config.toml
num_attention_heads = 7
num_key_value_heads = 7
positions = "rope"
attn_scale = 0.177
Each number is 128 + 24 x the weight over its row's rms, rounded and kept within 0 to 255. Layers, rows and columns count from 0. The size above them is the row's rms in percent of the matrix's.

# layer 10 attention output (transposed), 224x224, rms 0.0766, rows 55-58, columns 0-223
size [108 113 114 107]
[[158 166 134 155 148 118 158  83 110 154 153 148 176 160  98 135 146 137 162  47 119 124 113 113 147 153  90 126 145 147 122 130  97 148 108 109 139 115  94 146 143 113 101 150 153 125 162  93 115 158 146 165 148 149 144  89 145 120 127 146 143  93 148  77 137 134  99 129 166 129 108 110 128 163 103 145 111 121 112 159  70 131 130 116 152  96 101 138  95 140 134 131 175 126 127 132 132 116 130 144 139 155 143  88 115 144 130 141 141 136 116  91  93 132 159 140  96 109 216 138  93 142 124 104 100 149  95 149 166 105 130 125 129 151 111 135 109 137 129 114 172 130 101 163 114 111 153 121 159 126 129 120 120 126 103 132 127 136 133 124  98 125 143 132 119 123 153 167 154 141 108 136 124  84 133 150 109 149 171 152  96 126 155 116  79 139 139 105  97 174 120 155 109 108 143 162 135 105 143 146 157 123 141 147 146 111 157 135 133 106  85 128  94 134 101 172 106 102 109 108 106 161 167 124]
 [124 113 108  93 151 107 122 119 131 126 113 141 131 153 159 131 162 120 115 175  94 149 141 134 149 139 115 108  80 100 113 119 124  92  90 142 149  98 114 147 146 140  71 122 102 143 159 108 121 153  93 117 141  86 146 137 137 113  74  89 169 144 130 125 159 115 128 138  96 139  96 133 140 144 109 147 151  82 129 111 163 129 180 123 120 110  85 149 112 120 138 129 118 125 152 107 137 120  95 138 136 161 147 117 180  96 111 140 158 168 128 113 122 111 138  87  99 151 100 179 150 145 144 142 133 105 146 109  99 116 125 140 107 128 110 171 127 142 131  89 158 151 107  78 126 142 132 116 139 107 136 161 132  99 122 115 175  68 144 134 152 137 131 115 104 151 105 167 173 120 159 128 152 157 103  77 149 123 166 137 138 164 150 159  79 128 105 124 144 133 126 133 123 106 113 168 132 148 130 111 142 127  95 116 127  84 135 205  97  86 141 150 135 103 114 130 136 124 152 122 159 124 138 111]
 [130 119 142 129 148 180 151 115  98 139 132 145 104 115 153 105 138 111 105  85  70 125 126 153 144 156 137 128 136 143 149 141 133 121 153 137 189 153 151 143 113 143 138 110  91 107 155 138  96 156 127 133 140  98 133 119 153 117  92 116 157  91  77 134  87 139 113 170 137 125  76 117 141 161 146 128  90 122 121 146  72 116  67 141 135 132 132 117 136 124 109 151 138 152 147 123  90 116 142 134  96  74 114 123 159 175 138 105 115 104 150 134 121 144 126 158 171 116 132 126 123 145 127 111 172 120  99 133 175 105  97 121 134 145 175 145 129 111 151 156  94 167 141 143 169 146 137 113 146 110 175 162 112 121 148 117 115 155 170  86 112  95 138 139 132 138 122 103 120  98 148 123 146 132 162 103 145 164 150 139 106 154 129 156 139 123 107 170 146 151 127 102 130 147 119 164 144 172 116 106 156 126 117 153  99 108 108 143 124 124 140 154 109 113 131 200 135 119 177 143 129  93  99 128]
 [137  99 126 150 125 175 155 118 129 114 172  85 138 167  97 140 134  84 159  80 155 125 104 126 125 126 183 121 136 146 190 123 199 151 115 126 126 139 135  94 113 130 120 193 111 108 157 152 126 137 114 139 126 157 163 106 115 123 148 103 111 113 128 167 135 134 116 161 130 110 145 159  97  94 132 105 133  51 150  99 144 129 130 125 104 151 103 146  96 133  92 116 104 144 148 112 154 153 133 152 161 143 174 129 159 121 118 124 131 120 162 163 129 113 127 133 169 142 105  94 138 109 134 166 120 105 129 144 149 178 131 154 132 109 166 141 153 118 123 159 128 154 155 136 133 132 133 122 141 111 123 133 152 111  95 132  95 117 137 131 145 113 111 150 126 115 140  91 141 141 129 136  93 152 108 129 154 108 170 150 134 148 139 146 185 121 117  99 122 200 107  94 136 110 140 151 157 128 127 158 151 110 104 104 126 150 118 138 175  94 108 171 136 107 112  88 120 127 148 141 117 127 172 128]]
# layer 10 attention value, 224x224, rms 0.0705, rows 56-59, columns 0-223
size [108 110  99 108]
[[149  80 135 119 145 152 137 154 124 130 131 132 103 114 131 109 121 127  77 121 141 104 129 140 123 121 135 125 175 112 122 131 142 156 128 121 160 149 115 193 117 129 143 130 127 111 103 124 154 114 141 108 175 113  85 144 135 192 151 127  99 156 127 120 125 151 116 147  81 123 114  95 102 164 100 155 146 140 133 142  80  91 178 147 101 131 135 112 112 144 172 129 114 189  78 160  92 115 135 122 120 123 111 107 128  98 132 112 140 134 132 125 117  89 126 161 116 146 125 126 127 114  78 105 123 178 130 146 132  96 133 130 133 122 162 118 134 140 139 124 119  72 132 191 199 116 144 131 148 164 118 137 167 118 127  97 167 178 145 146 130 104 131 118 148 119 159 143 115 127 136 141 126 162 124 108 113 138  83 105 149 117 163  89 104 109 120 153 141 139 114 126 136  96 169 116  99  99 127 143 141 122 132 140 174 131 161 122 125 163  88 131 114 114 132 113  87 102 180 129 103 156  98 155]
 [131 137 128 146 147  85 113 168 137 169 127 149 132 110 129 152 157 181 122 118 128 145 111 120 113 134 142 121 135 127 115 157 129 125 116  99 130 121 106 152 114 178 156  87 143 107 151 110 129 153 117 116 141 123 104 172 145  76 118 104 138 121  94 110 100 120 130 164 174 130 123 130 116 108 163 113  97  97 124  72 136 104 158 116 122 145 177 139 130 130 133 119 123 123 118 133 133 117 109 101 140 119 119 115  90 117 152 139  87 183 107 128 139 115 113  78 146 133 132 150 103 138 130 114 120 110 149 133  91 126 157 141 127  50 137 124 112 140 167 121 124 101 132 175 132 142 187 107  99 159  96 109 110 120 130 149 143  93 111 107 100 103 142 112 117 148  52 178 121 121 121  92 145 112 121 153 174 127 120 104 129 137 137 107 130  92 114 125 136 132 117 133 153 134 123 119 150 106 130 157 100  99 119 109 128 192 187 100 136 128 117 152 100 125 149 107 177 121  86 129 129 173 182 139]
 [142 163 172  96 112 107 141  75  85 148  84 122 101 134 144 117 159 112 115 122 105 152 135 119 139  90 152 124 132 111 123 135 121 119 151 141 103 118 148 147 138 143 129 139 139 126 116  99 123 145 168 127  97 115 133 173 143 165 123 118 140 142  77 133 145  84 119 124  91  69 140 160 126 146 106 133 142 124 132 128 122 134 148 116 153 126 167 129 119 144 120 109 134 159 126 124  97 149 136 155 113 115 149 130 144 115 145 107  74 145 140 104 141  97 127 165 135 170 134 150 116 172 100 145 151 153  98 127 132 111 153 117 134 103 103 109 187  98 127  71 150 126 126 119 127 129 157 111 170 133 107 133 122 120 146 117 150 119 161 125 114 128 126 143 105 144 103 120 144 134  97 131 152 129 132 162 121 112 143 107 108 120  83 131 139 164 112 134 107 157 123 162 158 159  75 102 148 155 126 157 126 149 152 148  67 180 135 145 103 124 146  97 131 233 131 137 124 158 113 101 112 183  98 153]
 [143 109  86  48  96 112 112 148 158 154 105  91 153 163 116 195 196 116 152 133 134 139 141 123 167 128 131  98 147 122 145 120  95 153 119 148 178 155 107  95 118 102  96  72  91 123 137 135 134 128  93 114  82 154 129 150 141 128 136 120 143 117 145 161 120 167 150 153  94 137  90 157 131 115 131 142 171 116 150 122 118 136 113 125 105 153 124 122 141 139 170 148  84  78 160 168 132 149  96 126 120 145  99 129 119 166 118 144 110 128 128 138 122  73 123 127 118 148 132 107 145 121  83 110 132 156 151 134  73 140 148  99 122 121 104 111 128 102 134 125 108 153 127 106 148 175 119 132  97 119 147 116 135 124 112  94 111 141 162 128 112 149 117 167 122  93 134 147 136 107 100 114 120 127 146 121  94 138 159 139  76 136 124 133 124 100 114 153 138 134 103 129 121 100 107  87 144 161 133 113 130 165 119  92 109 109 154 115 157 118  98 112 143 106 116 119 100 151 143 138 127 101 178 101]]